Weights of a small GPT-style language model, trained from scratch on English Wikipedia: a variant of Muon for these matrices, 10884 steps.
Each number is 128 + 24 x the weight over its row's rms, rounded and kept within 0 to 255. Layers, rows and columns count from 0. Numbers have three digits each. The size before them is the row's rms in percent of the matrix's.

# layer 7 attention key, 576x576, rms 0.111, rows 492-511, columns 384-479
102:118103122121121117134168159121113100103155130135157105113111095105161125089112167129161166104129088129112166141113129156175090168139168103109151102132087119106116155095099173117128136109120181108135155175137140134139142099122128134131128166127129104094112123129130117128145128117126136117
095:167140133134104131137124144097146135131101148173166115150087150108132164124117135104075154100126108134161131120119122140111159108163118109038187092123119109138148120138126123088131160158113102127141129141083094125117125088151077121114134136160123153121107127146111141133123140122167163126
102:149122135143071108152124163119103125131106094130095130075156134137088154120130117121102141102137139088193112143108142125138120102105145128133134109170136113123102132155107140144129184113133140120154130150139166153124189142127118190098154126129139063095125153125065148114163122120095170105
103:137153119118148151124176105108138153077122125109120168100103101132116135081116128167120122080131129133093156162156141131085125066138128131159133152117076105135161113142099123105134151162140129093121113157133162140149127116110107129151127144120168140104143127138106147129094132126100132084
105:070129090149138117089166114120167169136136134120136103133068153105123092114114134128123126084147109161125144163168143136108157166109170195135119155132097106094127129091114135094106162107175115119133141117134093132106148141116112134118116141103155112168156108166157149145130156118123126138
100:071141106111116131142119140147109146136120130137086120139178169146115150114123086091120190138115107155127106141107135156109162108115163142134151112132160083057136130136143137152160118169100085074124193091131159102125098140195136117140135111106103139162106132118126135108128141132136126167
100:164115113167123154085125146110170157118151123147122121087194152123120163128120149079139158111140095158133160083112127160118134135147148074121111117116127084135152153132144101146140137128118151152063152147133132146117131086148116149133147132137142181097098181128138125153139164088165130125
097:125149100170124118160138094155137124125119120143124144152174145152116101110125058105120133157130132122095179119135158120139115095141130122089132110103117119134145136131109130145152110137166135159082167136118100101126115131105167108118143073150131126134100161143140128135119167156124142123
110:119132116126107124078141137105118108136178135148086109155091144107134136168152159112170112107139098127120114172139113113107136134104124097108149145130096135089115110119122132139124151169145133065125101117103115150115150114112130103138100096133164147148111124123128184142125058132155128137
102:096153109115106126126123168097097118115113156192121142136063139152116121126113166161148116158155125123109108147133156110149118133107124125152137158143149104166111093095107142123117145091157095128159155145156110135157139129142160133172146146152094125110100107166113088087136145107132140170
104:128131139174118153092133123130120175139119129115138103091160108147111114119139160123158149146128115092149168145151176149121159163100099136123119107160077101162106162125191129164130084078131124108133107152147097126122105119125150157106097136144106129125134113145158110123089125163150118140
105:104132176105133141092139161147088100132087115163106131154159125158131153127176129148163125147120115108157149132103169140145107162118082129091122133175149155111100120157170144128127114096149141096119157149154142171123148088061152117126138130119129159096120134153099144134113127147151111070
104:105135135125158162129126116088131096213116145087100110117151147108141098096125139123118111124147163091129150149134133070143150089143120134145129092120108133086118115137156101105060117108191181145109122107152117128125132106097106103110147102073104133137121124103135163162127094156172157129
097:130137131137121169125139123130108151137119124138112115122109147127122117108134094132137156128166150170122125124127088119131142158134090088133132141176167151109118153185147098131138092139141113106157126100166120114153139121137168130162128104158131119141135163135119116096153122148134102141
105:160092146139133146143107137112129164136149117119133103128128147135096106148132117146111144138102166114181179123065120142109109113152156088106119099123111141113127114139131109114135124099118160159106147121091135118143092136132140130096122150159117130096112163146138105142148152112119179131
108:118140144145115134156144131104086134143114134125126133079162115171130155141150096146124104150115095126105113141139151138091137120141171155147165160139134144133125136128113127098135093147147140135135127072122146161145108165126133142112116150125147127093152153138095173142156123100068125153
114:149103144185092096172132120159144117149112107103095114168126161155102085155129097158120137127119131126121175092135097147125092156127121148128118099173131141161143122128134183123133112164111137148124118115167120133123148152123119126162142117114090131112124102159142124117108113129127114126
099:132133121108146104149129118176141163117106161188131133096162088094087126127133101112107114162138165100092169169118115096158138126162112190165145124146107145166106157134122112128094125114119118124176104132122135102115141061097193113132163127129114155167142120157126137119154125154122151135
101:138059133163095137124109136111176155133181133127121157119143098120105120120186139155155107167121152158152111144118151138103123136132146143139106129143147162098101149138143150164153128150121111118102160159082155117128145143106133145123109162090172132156099146084104117115103102155145131085
104:128082121126130153121170158162092136145104137110118095128193188113110138123102144112124117112133120058130112183148116149122145110147154089141134122115126150152138118131141170137122126124093095135127109088153125131153099106118129051093149097104119083120145124118149135136127154133078141175
# layer 7 attention query, 576x576, rms 0.11, rows 493-511, columns 384-479
102:139080157133130148153128158112146130140134057123104157098138137123123155218159120131139155105101100149147159129070137148102130119132127153151147128079114093153088155137154127128143120134088096158084167125134144124129125140117150167092123122076147127137152086129136108092131150124127115122
099:094093116098123072121107141154103114159106147124150097105138150159136122143135113117138125113152144122128134107138127127132086144128160076100130076159162139111125174156154124167112125145119096129138111153132117145112142127149091172123146151139158106123119152104099140121139182146138130133
102:120110093121130204102166175143158127104145142142124129143115140147171081121138120152083136117121122115122109149119138097180103152127139103098121190149096151182109159155100094135131180170107151111134142111124127145197121093118090143117101126161108151117121117106128118105135142131129137102
096:099103083092125124155098144082134132122111118134164159131105125147049114125095134151103147130130103131142153110108109089113127123073128118096131111127163109104146108150124115120108148111136126139107175150095151102176104126087132102123107127157112131135149118107146140133112059114107128128
103:087125115136158132105160121151129159119121117143157074110147122111151126125157138148083134096131139113141125186132106153112132113103089145153120077169133149128063132166205152097134147110125113152145130165101139154201126129111133065105134113115158145140090117125154136064102132157140109127
100:145123144137133126117146133149149148167139097141143136164098105100100132157135117098101150108101138156152118156107131144158132102105139052099122162094111117090172146150096160086115113136070131147107134157133097179122139050097145159128158171128176153117080128129087101101124116139141104112
096:154099088166111130169133122122108111132152151136146150120116155072157163129184168133129136123116110137119143137133147097141130143145118133151107107113124099110104100123115129078132122145106122176117100133132114133166146120120138095163109107162127091154157144163122050142145118109129092139
107:103092121148120145152122161133072132146091158109106177149109116139133127140174132149127116103088124178132106144125096117125117141119168121110157098163132120111166194131175159146134136189123186137126140126125116143067098104109128143118129140127099156126124135134151147108123108117127171154
101:144110148140158130137105088103106142136107111172155086096142167134120072092091123148129133126111088134127148104087117156114104109157145120116131093154102082165132117125105124126142123138096116083106193158153124122119111100130119135146131165102119123105119146093156108086158106111093187141
107:128174141153095126120116106150120141159108118177133124140171124172063087121143139132137101159137154103098102121138131165164123155136102112131145118201117145145075117080087163152121130110114154112131112132186107125117153101119143142106098121141092126124128144172191130113168133117113134121
103:165115142148112144133128126163122124166101111141076141180123142132132128122156118153161129099104131105122115120136147116107109148127116094157156147171104170142110134160165161134161160110150112132147120138096117163098108130079131152131110126127109125072158116137160171125127163160136096095
102:108112128126161122126139132103121128137158117138153102102172153140088097142140139135138105136134129104141151169128165104133117120134102163140119138123114196099113140169173115079103105153126143112092145144120093115118129146131149118071114132127139089184133106084144174115090105106111128126
099:131108127156118159101154106143127126118132114100130109134147120151132130136152089100114136148173153157114080111110113126119125157134156123177151173131145170141144139157116086129184151071137100130139133115115132131144074091103100137119142154130140128121124155172096122101196129137115115140
103:134103140115127122142108105116129140107163129116122115104148126181145122107143123181113147152117134120173152167117124129103135153120137093141121133113121111116124091128107110144127134083138093157100120185150122108078122116069142175142113142160180100084131153108084101159163106107130154134
106:128149103106141136156132168111164121110110094117143159144142133117157149100117131112138101131150149093141121123137152120063133131103137113123169123126136120149139133110126133139146141117134138148176070145138147136176144131174141132113083145156106073133153108095113134101118130145094132155
106:122099195144151131109158168135101110131123113128095127143124112104143127130117105088123148109123133147165138133158120149117124124081150143153093164101165115165140136125110149089135122117125134126114108131158131149145199110089134134128148113150137154114113106170166143111066114115146106122
102:141121094115124164133118160135132122170110164165115144085141127127095132138079114147104114099115135075105128137142172129116117117128104136144111113163130100136146137122119123078105103135134083113140123130123123135124157081105128099114158144150117120106150120166137121090148083112117106108
100:090105119146082104160106127121168086110141111090107130132135136103123125099100132094159131116184154116099110133102143111132115134139159127173119123144122132122130142123129111180097165151108141128127106138152144130142142108105099148099143114074131136120147146133102116124124110125125129134
103:149141131122162118160121087108132150128147102102111132099164108133146113110149131112110121152151120136189137187103117138078090147140104117122157104137137152186150119103072118183116112110131167127129136136110081130132136129128154134095150142120125100118107124110137133119098153154134078170
# layer 7 attention value, 576x576, rms 0.116, rows 448-500, columns 384-479
094:191137093140120094108113149142117122092095116124114120119087157055083143123167148127150136117100130083156135165149102162137120099092107115140170120115152126114133163131127155139131141133072125123140124087129110126106121169114110113118188091173133152117139141141112175091147115130098128135
097:122161078157152107121179142162134181137174141153125170113119106123115125126110081109107106137117145083134108141133138155100133190134121128156134112080085138139118149112114165102164166131157160153118142114155095126118134101154130155136140133157171042150135097144118104137153134096131130181
094:067116141117163147116139107082066135096134080159145128107098150088138131135155138115109121133159147119143100129126165127109140078152155139124134089132135134114134185121141126099115090142129136190156164140128138142115117150122147187157114116156133099106117104134134128092104142126126140141
087:108093133166132134124180096119150140138105105134118164131101107165174090114150096119137144116173121144137120136117139171101114117122153126187144144157142151140136140139126083113088155092129122151149135138093100156122121122109147122129120135146142146140124124137145113102157102157112138123
089:140144128139161105174136111125132154090153155140144134091137108116085135118106137168127141121123108167149123102089124132099137106090072130094134122144170101131159128102111138147144159106080111148110092127129150068123133109149102123170166136124130137114095155152095150113144126119155081122
088:089141112145152134101152124130146145116155097104144108089198095152141160128121181070108178133120107105113137118125147137142128125121123131116128121137160145131126154136107090106119155200117197109064163149140123182081144096150130148156144129137142149129119159138114120107189133104100084115
091:125137093082123143090145124119172083123117141144117127106090155116090177109144139132113157124158112205172123169126113171148106103128126092123144112166129122186087105143150158196118143089139126159109158113102122153106141070172120130111147134095157158152142136128089142135152117128106097168
094:133115165148127135133147133101097100086109103163167118124117117160148162169125097129091174144107151131099125131173087102139104119108152085060119093119073112110143119125129119094130193137069164148126142094093137149137124148144099137113098151139156158125100127125109128126191134128164121126
091:131097154143141130123180149117165136109112108074116131095127104114140088129113135125137120133114128120153127144101114106151104148168113144105126132127138128128100128136137128102081099123152139136064138123132149140096151111107119137172133124128111095148104095125152135114144134147117142100
092:099135145121102140129118108130120125124139147120103103114122132139143150127115134136151135129133156129118094130123099084079134128171096102150151085114126155132168166131125149114131094125111087160134126147149156127167121142131147123114135094120092073153123115111108081115139174126145125103
088:114159139136132179137169149168054119116107134116162124121126136136135159130141160102107098146125128127152120111116096114109120165152054112135148140137133144140138121131108159178162083134121176170143119111150152154119135095101125147152117087154112117155125137098124119155116155118123146110
091:123130101186130117132154127138104171100145110154111150174111119146148178097135144135121136140099144179130132134116121127126124115142181100100111153159136146140159155125125160152147070114142103122108137149152129143148090144096141142104121145139147112130139096140132145115161133102069097146
089:124146130153134103175111126111142152141116150135131140133128103120152133114088130108098134107140144155141078150048133118116137118153145110132131129158117131132168099127109066101085139112161107137132162150104145174111107126142131081161123115109136160135164157131143114128148142101127110130
090:150112119115096146132124114137156142107151126127140135106133138105131145115122115101135163091144139083127087122087178079109061172098125194084112116125132118098120131133089130163167116116117104153131063183110146113138146107093116131090120125122101153104138102122097142131111137090181113119
093:144101135187113090137130128122122151108117152107121160141163132066151088146118102136126125132130133143116108127129132152109170114139182091142110134135156151141125121159160126171095127096166155108170115110146135164133169171119162091162103091159122134124122115120122110124114106156098115188
089:091120142124157109145114084114147132124142152092138127102089143089143130159097122128069117117109165129120114113176128106126104083133140138107100058098111103111139117144092140118102151125128119154153159114115115157106098132143095149167155150161136135075126145126131115171152132154148146155
098:109143089115180105107091112124132142175116133132160127091128105118062147112147125115098127181140101166151123162132133140102111133144096144091141134130141123149130136121121114188144144125153140143081140172157104137134129111098112105150191129128113086134147127126153110095143128146137107148
095:143102098144115105169159102129176122111122186109150134132137155109142141173137094155093067144168157108118109069124048096145101086162113121104137125131182131119181139103133098143148098098151200157126127176136156089105095122169150129161091157105130125128082147132154113133113119148127122143
091:116117112143088122160090129114176113116124084127135099088148153093129122160113129124115103126091102137150157135163156135114117154133143109125155142088138167137104159120129133160104119133117128166087090165152153125168118121100143121095075154096144122135127112124097126146158109090136094129
089:142146141098139121105092163112106135140137151139164166126157091106149097147127118159138118151106145132140101096129145142129134115133071117116117084188153128130093125142128152142139119110138139154125115129138127101155142113101115157140150160105105109122134125159156118144126156139097136123
093:120118126122159140097084145171145179073126082112135128123102116123134140123144156113116130111150145100126139148099111064086102098094167158137106163108061171150118130128122132127138099150132140142148130149100133112138077145142105158135091089117134136154140099145126115114148063132158107095
095:145098083135123167143089129096118127114149122185131143188117154129127162155171100160117125096102120106131156120164130132109118136133153148186121129125115141152140091133102099104128150152158136083152101142132141128157135084090126141161120136174170135173128103159140109105115120087164102071
088:111126105115145161112119148122140161143095138092070118145101139067101139154119140121145094111077123116094147148178124172108140167134171123110111123104106107106097146155135164123144152104086076132168131124126121144152117097144125152147080113155147163150156127123141142127158123134130135120
096:144191135095143122111126125133143208147120095115131146118165086135127117135104150120134100154155121110109093154090130091173117171148114119118161080139123134174148128136105159124146103114146170136118154123096122139138156123151122142112120144148089142120155146133132089101162144135123172171
093:097155088113131101146100151125140137144139119148153169168148144162170128127082118151135111117165155147148119149107154161155132132124167085187113194101099148127141099126134100151159144128127105117135102130126149162119121153145105118146185137148124174094093131148093137135158178120137156131
095:144116164125124139092115122122148119128146131090125122068121187102144140145156156155119121134159160136093095122098148126104141172162132126151103147123089099130138134135092107105132174148121144108165083091152135158100116115110065102091106111094050110148110101123075124116162121148145157133
093:160120150169166200134112128141134149123125131113135105113088138157160125081122107086133143136132121156091099116112124111144123133108134161080076136121124088153125125113098085126106105138093145121143091092092131135108115137101151094099110137139158118139108148096127129145097133096151079134
088:110146166145122137122109120149087146155143113113134109135092138123114151130156151107127133168170090129150117141157155141122122122131138142124133154133155112112126118129121186094142111137125061125139146154140094108159139134111116156147143116114145135107141154147095149147102158169126127108
093:102129135135113136161139167166135157116153147152095116151119122150128095157109123093146113132110094155119105107181134144118161165158121129163128149148173148108130108145109111141110128123146099138138129125109097152143129119102145139162133135128122138101135119097117162093138184136137156108
089:139158141084116116108104135142161135065108172147107146129150119167141116114128109141122178142121144123136176136079112109149149083101152141142138122162107116145097155139139104126094134130151117132114102091134138137128161131146147171106102103108125106111174085128125128141136145132148136087
095:140166102143120119102137152132149117110138151144123074149146161134148161106126104123158112095115166158133122138116102135136162088120148119096149144112124127111170129156094111114140165153103121089128121077122149166099122160126109136093169149129117118078135141139077145144107097120126128121
089:100139133118148133128099077107085136114080166173097119161090145201108096098146108131119176156109132136107099121178134156126125113130073151131114101114140117123119124093138159129126128130104108110138091122178095140135131108119128115134134098115093123103151114106156121126083121149155089075
092:101122135133141084105145065141127130122127134117130144131104152084121093087120174133146128135139168118139130140164105112131107072185106152123117101118155117137069095160101150101116144144132111075130132126160138112119133118093123142097121106122112132147129132136184092127104138148134093116
089:121129125172068092171146126142127139154090127101125140142155138158101108161135111122124122171114115119185165090110102148104125163147122126108138106156133155156112117147125113118138115124131094100128124074164138078135089062126127141114114126084108107104090089126157092128140137152134127134
091:150132146132169113128126145144157163165128133140140113134099118127148163105095116135127125152167153100164106143142117141140086120149117124107131111101133127109162172118093089105131170145099138105110125112110141154070138138155150125112130148127115095158136155111105125108159147103146144100
088:129161123128072180119180148116095092095150084129078119110125128126196187106118114142157101131136127119152128108162150112124155132179151130107139148104090103141135138149089133123114164113147108122152132094124112129121122139111096142145101098134126175139145137168102129139091147170133114106
091:123171121139123141150150094156117130175112121143093169147099127106146121147134136110119173151136166122119144125151169124090077154118113123098139140099135100144150108129096142147093094153104125107176109100124133125188164135116139127133145128112149109111148112105091136133121141123109128168
096:130119103133106167135110100133147137078147042133125167126129145146154137145126107118125123129104144156140128157101169171158136129123125134159105173120085064118110148133129117177096079142144124149135103154127123130120116132106115136136141129153131151152133146130129112112148126097109124112
093:150098105108126097161121135107127150118144119179156103115072100089138158142140113124080126099166153136125148136092105179061106088122134136155146127128118124126143120113095132107127160139082129133158128132162105150155161143130126110145142093153125117123113139131126103101140139131187114092
096:090109097131107116108111152134138101135109142177138081134172100165109120142174089156110144117135114153107106075132130145133114125160105102129129127145131138127143110171144119138128119172081164082120126118096140170156140117180109091121159138164152153126104153147106192168159115178115137144
096:144100145111152167099149111107116148092109120158121107118082136151139123140110147122167150154137144122151124104128136167163088130103174111129120122119144087171124127109108099131104051157128098155123153152100102106155155143158178172125102095131143118165125139165132090133120155164113129134
088:137184103121144149148128129098147134162120112107124166129143092095136118145094107115118145129128128108114120154144114166137173091130156132130131143169144147145137128128132136111093122132135142076172177119126119118137178106147194078106121157120162118176127117140146142129118155134127153181
089:094127144152154182142096157120171126121153153121079141095102139089110150149112132114130148135144132156116099157093136114122158103177153127140133132141125098096141134156130117120080104106098093081106130159137124116106160103128164109146145132152122139134124143179095141160155115091157155158
090:061120148140103139098105104130108104102126135134115148067128144151154140121117127137118148132100098111136123076126118114118126136152150114109135159118134127136135068110109117119125177141126150112111101162132130117135123125124149140139135182137158182110141115129161138132145155109124122178
092:106086123164153138148095165114131109133141142144105111105149148108143150181089118166117108109108145135093104166171127121115125096144151125091115131092102203123128097153098149148157103147115123072165148093071169098125142143136116099149085098187174114127124123140134159144156124139122132148
092:144109172118128159142124159116098133116114120118125103121078148129096154136126123129116194140173100150128127148183139130142166160092127059102066129099132174137145127123142115109146149114151106093143155103104142133115102111139120144135161161118149137100148126113121123171113118139115111129
089:162146065089169084131082147105125125129148133143114169146134105110108125176143129125115140142115163096114140116120122158140132124127130120137076131159148160119151136123164142100158115149124158116094127128121141158119141153124112125105180125122081155112094129098159131136098165125146139125
092:136094125162148125093089089153150166141097191158124163110120171115162156116089164118109116115135125151124144146144133150163141182123122147130154129141123138078133135107146147126097125101150081150171133134098098167125164138135120179112118135152161096128166188141146139111129090099164120162
090:095141098130150142142106109074139105145159170121162153151153147114132177135104085154133106129144115103146096131102152085157139074106144172139139142155168129133140080147119151153119142123153136098102143123124140075142132121126120130083148148131131082175059126130122141145169095120128109122
088:132137110164155103155130157136108134146144125097162124108121130181105114117148176132108122107098190145103115158134111114126129110140123102126084164127113133127122089109122126166123125106081126108142131165084102157097116118056115078103103092116139081112134065119112148146177138156186131153
088:161140125117079151137147144112131123128142106097114129167129140100151100141161144119123108142125097116158149129113091092140111122142116130145104120149118143109122100110117123143097126136119144130107144136111116160134100113102140111117163150120120141112101134148173123152095075134147157131
094:149179133123125153137107103116138130191137136149145100149134145143172135139103142099137118153144113115083116162116131134121163091122116078143110103159122131132155128105102114126112128125096149101124142156148112144169129120091150082156122150137146156150109111121139148126113192149102136163
098:049129078142150137140114084134132118147113075118104133139125152150073147109134160177122128174146122104138099136151159132154105140135124165123166139173137155126117136136123110127138143136087108128140131112073128106152160146051128133159168143129119111151113114116136117153122110142121124118
# layer 7 attention output (transposed), 576x576, rms 0.11, rows 448-500, columns 384-479
097:157109150122119130123075133127145110139150136197105147119103165103156139160153128091118130117156156168123111125135161131139129130133148124147167162136088126091135122094147128143136122095179096114091138118164075180090118122123127135154119131113142146148128134140106158110133132121106098120
098:141118154130146103124169123128069153129119112131146122118133130083111118126142087131120168103103143149100113166148098134120139116110141136099128144145079141163146128139135127125144132099086136126117121095166114176107101107115160133134095110184107121156111158101110134097080094101121097106
096:125127181142146131127096157083131165124142178116119157162151115146098160150142143143136112145103122096099079117106131146089146142139160153098148091131144110088135106135129133105085137122132165124110115089147154091175144154133091171154136088149094131130160124130126140156130116124073114128
093:149098131097104125116109077109128125126127121141147155127150108097152111100162139152144147134117170111139158174102140149156122107131101123127145137135128094089116146114155117098108102138132116168117131101118180128090183136123139121133141127138189149171145147133081150107140174160110127124
090:124177099098115160113115135099134133135111104157127146139094113162125115099107105090108123111120086145142086102111111176107106107081152066158108108147100127158123113127138088172157129112093080124136154092121118105167151114185147137134128112157161172068121100137141138155117152126136149144
092:152137116124149146139142146141164124117140085081106110137152098106118129138128144133091157152127155167120155131080107109110112091092127115124144108115072129141124134101161076155136134138131131121123131116143144144107137149112164097120132121185159058161084135140163135108178103097151136138
097:119148108137142103142190137125130124131133105138104085127126144138128101163142088138100160115140118111136143094184099147129123151130127125133092115082155092068156142200150107148127148105123140154102163081130119110104122143136108116115140172121146118151109171079127127105179182168119137137
099:122087124108132122168113137161120115139155141168133139121117134124137139159113118165097157122171136129108136140124108116103165129131118124100163118148164113123130139140158086103124103110140141125146112128175163117102123096136167129115116161099139160127110110131098088147116114103140115129
097:134137086161127134141139128069128151146051120160146091109170108119175129162153148159133144190166159118119137185122108138106155124131097093132194148124130159098106123101129088149116102119127140133162148163145105145118109149105183130087091133140115128068160140117139148119118149089161124115
100:111123096110115135160154118101160124127147153161087090156100157119121167102110138097152116129094157121128122125097114103112165113125134108155158177100096097142159134140081172116124138142079116103105084087128116147140157126111172094097122097155088104102135131102137129153165155090125093142
093:122110138156104133111130105134103162134118147138107173131135159118167110087112141114138131140117122144133112083148121112113175171167094117112121116180119070136135114120114124095131151108098119140149099112134151118148070096142092152113121148125129137129167173135150081140139117090124080104
102:116123127112123123106151182110129135148130109103146172104085105107115120083171154172108114139079140143181175130106140103123124194136158099206106117112081139122142169118117128113172084142113122118116112088127138086130084085105156144078086133116121128107138139065112144117130109153139103119
095:141140125135153137146138124178119142133119131074118098131144139083157101155111115108134169112110151138128099119167112157103161122154126122134099123121104173160150113121149113136106113107146162129104145085135097166126107139138140141135122059120149124134159090113127136173129080164144172138
097:122140118114136131135146170121124133145120098111097089127124139131142114096141090132122092152120132134127126121161152132137152127078104156144131139096137100102085155121153139148127121093152140158059127118124172153162166155112115156128129159140091096140102130117129124109141152103147135149
094:118088124153099142152140103121110144149120113133081146102116093115161125112114120148136100115145092122130153168172097163110148149098154119124146106077120158138137123144137097111147102141099120114159105170125170059138136146146118072151082115109077108113144115133165119082121123082079120110
098:167124108157136135147068130113123130135157143135109138175131165152143123131129132131135166177108137093140144130099160118160127077143129133121145124119104123100159119112118125131142154123133170134147137132133133106132111179135112160122086105120145115153138092149130099148123128119103154144
102:112144090129143083138138119121115189162116165109194143126140122143123186124132123115122104149099136150105124218137155150104135140094148141099139164101107134129114148172123123146094156112119105132099132103159103152102119131153127111155108107103113069131157148163111083117132150163149143126
101:113082144181076101142070109128193152118130138105147150117119096096141103137156108141111150180147132133142126107125087117142168094139158093094108105084141058113161088114156134109130101148146156119109146167138201125139101165133133122102103168115104158116110123114133141145159121176101111121
098:151132128094098071146142139141107131126147098073109076118152113132110097113116164129128152103136120109207163102141150126146122126178135107110119142095144117138170150101117170147122152138117121105086152128113143092117138117108166169124108093119124136083121098099130110129114140097136129120
100:154122135155159112130090062091129161140122140167145096115143094162105108123132084155160086139093077126126119120164119116132130117158078139141108141160108115114112094115148142118145151150125112099122134120157101104143134120120133102117112126109086118203132110129131086107126104143156106183
098:143125144097155122096127135110110125119084126124140093166132156085129146146102157127109122130160151114114151142137131103160113136110115118153149123070112107142046167081133142161101140133141114176153099128113127118161097116142115152132108135121093162146127137163133112114106127122097112135
101:107103192112105141130115121158123115103127114115172140150123123149089176146109145129140128078103111126167122117067154104143125129126126117144110118124082130104079137109108112129138165128106134149152082173128112144116129133125142190124132154114094105147152153160156125135113097120135103095
105:113113129125123151127145118122157112095125121104144162076165182067094143134133142133139116172135158132144101179112108150123103103121131120122127104070124138132070146127120141128153133144103092111124105113148129126158149132082103133141142140140130142136140143121128080147134161154148129110
097:109165112125110078119155129107169160119059126114157125085163154095130098189152106137113128128103164152114160123130104096132157159129114113145123110099159108137116136114060084105130124147135159106128123110100147154151142128173157093119093119153095081117088116097135100117133135146136136141
100:132117134141130117150157113115148147129113142117085135160174085160178151103099093132125083121145146126137105099189107117141144074144157127145076104086159145117165113094101116184125090084165118113122163132129117119124152117174117129132122159104142133123117155154165119151140144106129120179
103:159124119093153115128160082105107083127146149109138128125120083108147111112114116139138117099114187153132160134125110133089156136199151137161121112137148106122132125150153136106109147128150136142109117128146153169128175148146138134110130100089128170120131142064124147115103117147101119126
100:138170161140170142109161064111134123135148109104129085143128120126138134142116114145109110130127155100125110154116159116111172159099150129105130162117118164122083138145081122147128138092096126126134086136107164147115134152126118128118150132137111120121096195085140132125109129157175120113
099:121154143097135150134104127122127110153072073088124137127169121117077139095177146153165123170140133094088131087144173177087162100085129143134099077172166131132138163140100129162108184165134110139142152144103110100149119100101130126150140112087174104116160106106144149153103151119116106152
094:125156161123099124137151122087107128124107103126123130169145141140147098132109101138109145143123116115162125108100110121100136138125110127157094059125088121101127150159143140090102152117137111162118138157121167108149138132152131152125129174181122177156114136104111139076181178147123131113
094:114116120122103122104148061172140103088100098137115138184143129128088128115164176129100175054156115155130171102122101113137107106119107091142150131157138146125101116117096162140171115158156084162147125107145171149140157159104115160105106136158127165151161126125124151122128146062114113140
103:160150109105130093089151172127145116089115129117111162088161121115118170122111174126134134081135125154124157124119151088106126140088111147129140130109092088134128195107118096186124110151130100122147095146102144132107153109119130108121107127073105151126145122119079159178107152107175158084
100:137085132136135163106114096140128150137125124128113129097147119164149133109138145144173152120154149121107147132130112124103164113134137075103095130163110108134122087129104133126113146169100131124139118148148100142102132148105115128128112115117110143119130104097131124135124107107115138125
094:123143158095193115119119112151119121116136148109102112119092106159131127116128136116159153155116134095103141165133145121165145132127115115158124110164125130129117127160130162110100099161072105131124086141149085128106125096094170109136162173123095094117147147121167135132086153090156139150
098:088148104097131159116113135127117128165132121104130102167104148105132106159109129098136177150131121152147135145150075125136102101126127112120144118152183168144157135118161145101131176143153117109123138138128117133116149105117123141118152116105123119101099153170113186128125105107120132154
095:098153137140140126113098089112124130133155124152122086113123084142149089125123091168128131144128101100131104094129102135118103094147113096105146141141105115134120126179160128107094168101123129135145143116141143154100190133136112113111145151118112125171121120096094129128141128123103103115
098:164094135117100092097068112129136125123115140140094111108167147073150191146151095107127123135124137152125090154123110047099099132123139155105139111139099132128155109137140083134115146122104107143104131148138145128122134107126103108139169086095136170116178142145115146109137113123094125134
096:146191123167114078089155130168106101105144125091142108123158114138145134127102143124121143171153145113109180141135133124139122175154131151074149125127119127161149127154143141134100130137098120183096076104152140107106146135126077149106132110130114111080144132163116101113131186115106126155
104:093153094152154107106151127127191147075128125130116136121124183088111087124130116152125102115131114133155130156086147118155125115128134136150120132121127116154093131159134158134114090129088115140102082144097101115123128108161093105120129152137147126099138183109157108125147151159125120110
097:126107155092145090160110134109103116135130083103153140169169142121135132101135097131093135094141129125098094151169124132134124153124110149162147132119159124134135131139118123089098111111128181115137081157125148127121158127091113121104108104140153129188127117137074123133132106137148127138
099:126084121138167111131116115132124109133150153112152105148138096110154136129090128118150155133116120107136081129128142106101110145130120103122091109126147083129127146146107089157137095148132152138143129108118135114128135167110145082093176114140140133120153117136118140103155140174114125069
099:148137144126173127140100135117129087135109132144077093148150098085129102131119125153168063160172145151123106102128101098119104121153153094154138107076144123119131106119091136118130119107131082161136094152146121090133131123143129149127123139129117129097139135164187121137148155103153113102
092:133133173109119150087090131118148138190114175120120149150131142153110127117123121106118140113134092120121098135107081113129145115117093136149100148167152131133146146125192146114119110104138110128137130126157079130145114108167144192102161097119149096175172144115169152153146078121127117112
095:129139073108127142116135179114112105126108114122126152125085153112132137162133106132122143124100124140106134153158103101141149082048142156144158098148104126064132151122158093122119129148107110144132109126142099131131133142154144137063109151098145077134078142129058112114134098164137157140
097:160119096108141081160093152135125096122114110139115119146158118142109123138141145099087142120131148171111135121155126119169112120139115111101135134150123128129079158117101124137116109156167086084142101107121109137116133119094100141127134147128125153115103140132130141128178106112090122149
092:141092146143125117158123126116136142120143158135094137108082127123178143151105171151112131191138141124171126089156134118106076113148124103146070149102140141139135114090090137119081164116147111140128121121116116092111113117134092119159090135129164132095124151144163152138163076123119156149
094:112153142153139112103126138122154144148137149140121158127139159147135147149098130155107134117113143108123146128186118092089133156076170143123151133094137163181133112114106096170112118145139138120153115161073133132096129117158074145137137185115205143139126142114112162126119158114111167097
094:144114114179150173095088109105131145137148150188133141150131180130128102162110094179120149154095102111126098108177129137159137109090124121154076135131151139089109147085140155139155093100150157118123139098133157118122099113127129100121153136142101126153119150102130118136149163145110137125
092:149099151116080127094140135152139096100121130159150054149125137130122169147091139158150087123116111101121077108111106137140156150117126105152136131089103132118139149084149173142131098162164127168133090142108133107091096112120109113139159116127132128179171128156178098128151121148140089119
097:123111119141139101124105167114073119088145169105109132144113145091143162124129109121124118128137163141151137109137103109089084129116116109107175132119145133135138074106171150103160118120127137158168164118111110116175146093155170148104122145106146135114091139134137095092119149142175122087
095:122185081149130069125151114149105125119104167091146156096150150130128159127143174149149133140101149136127165100178130162156156140156122125117111166138082134129139131130101122094148107126088096109184111121148126136143150106143137140152170162089131097146128163103131090096105135132155118130
098:152091133077136172135123128186147120144158154142110136112137139094127109116133140116127067108112131139120124124159132119128120153107143118085105112129097137100105116121105158101178142149096097127108139132092114129142158102134161156094142115101104103111162089121118129128125112158177140126
098:147126133130148169138110105124115163131114152107119124117147114130112122079098136166126139197107143125121125117140152117154145163119157104090108107123152119148154127181118135144120091120104131148108112097105127127111145124132125131143080154114142092112149166137160119133149117126113114102
100:112188108168117115098128127156135153107135122132097117164098087115087131138122137140087118128145125115147133111144096153149106130105154141121131097127144123112105153102140104155138167110145132168140108110099115104139130120130167123151114155137142139100162084119153119130163156117128109119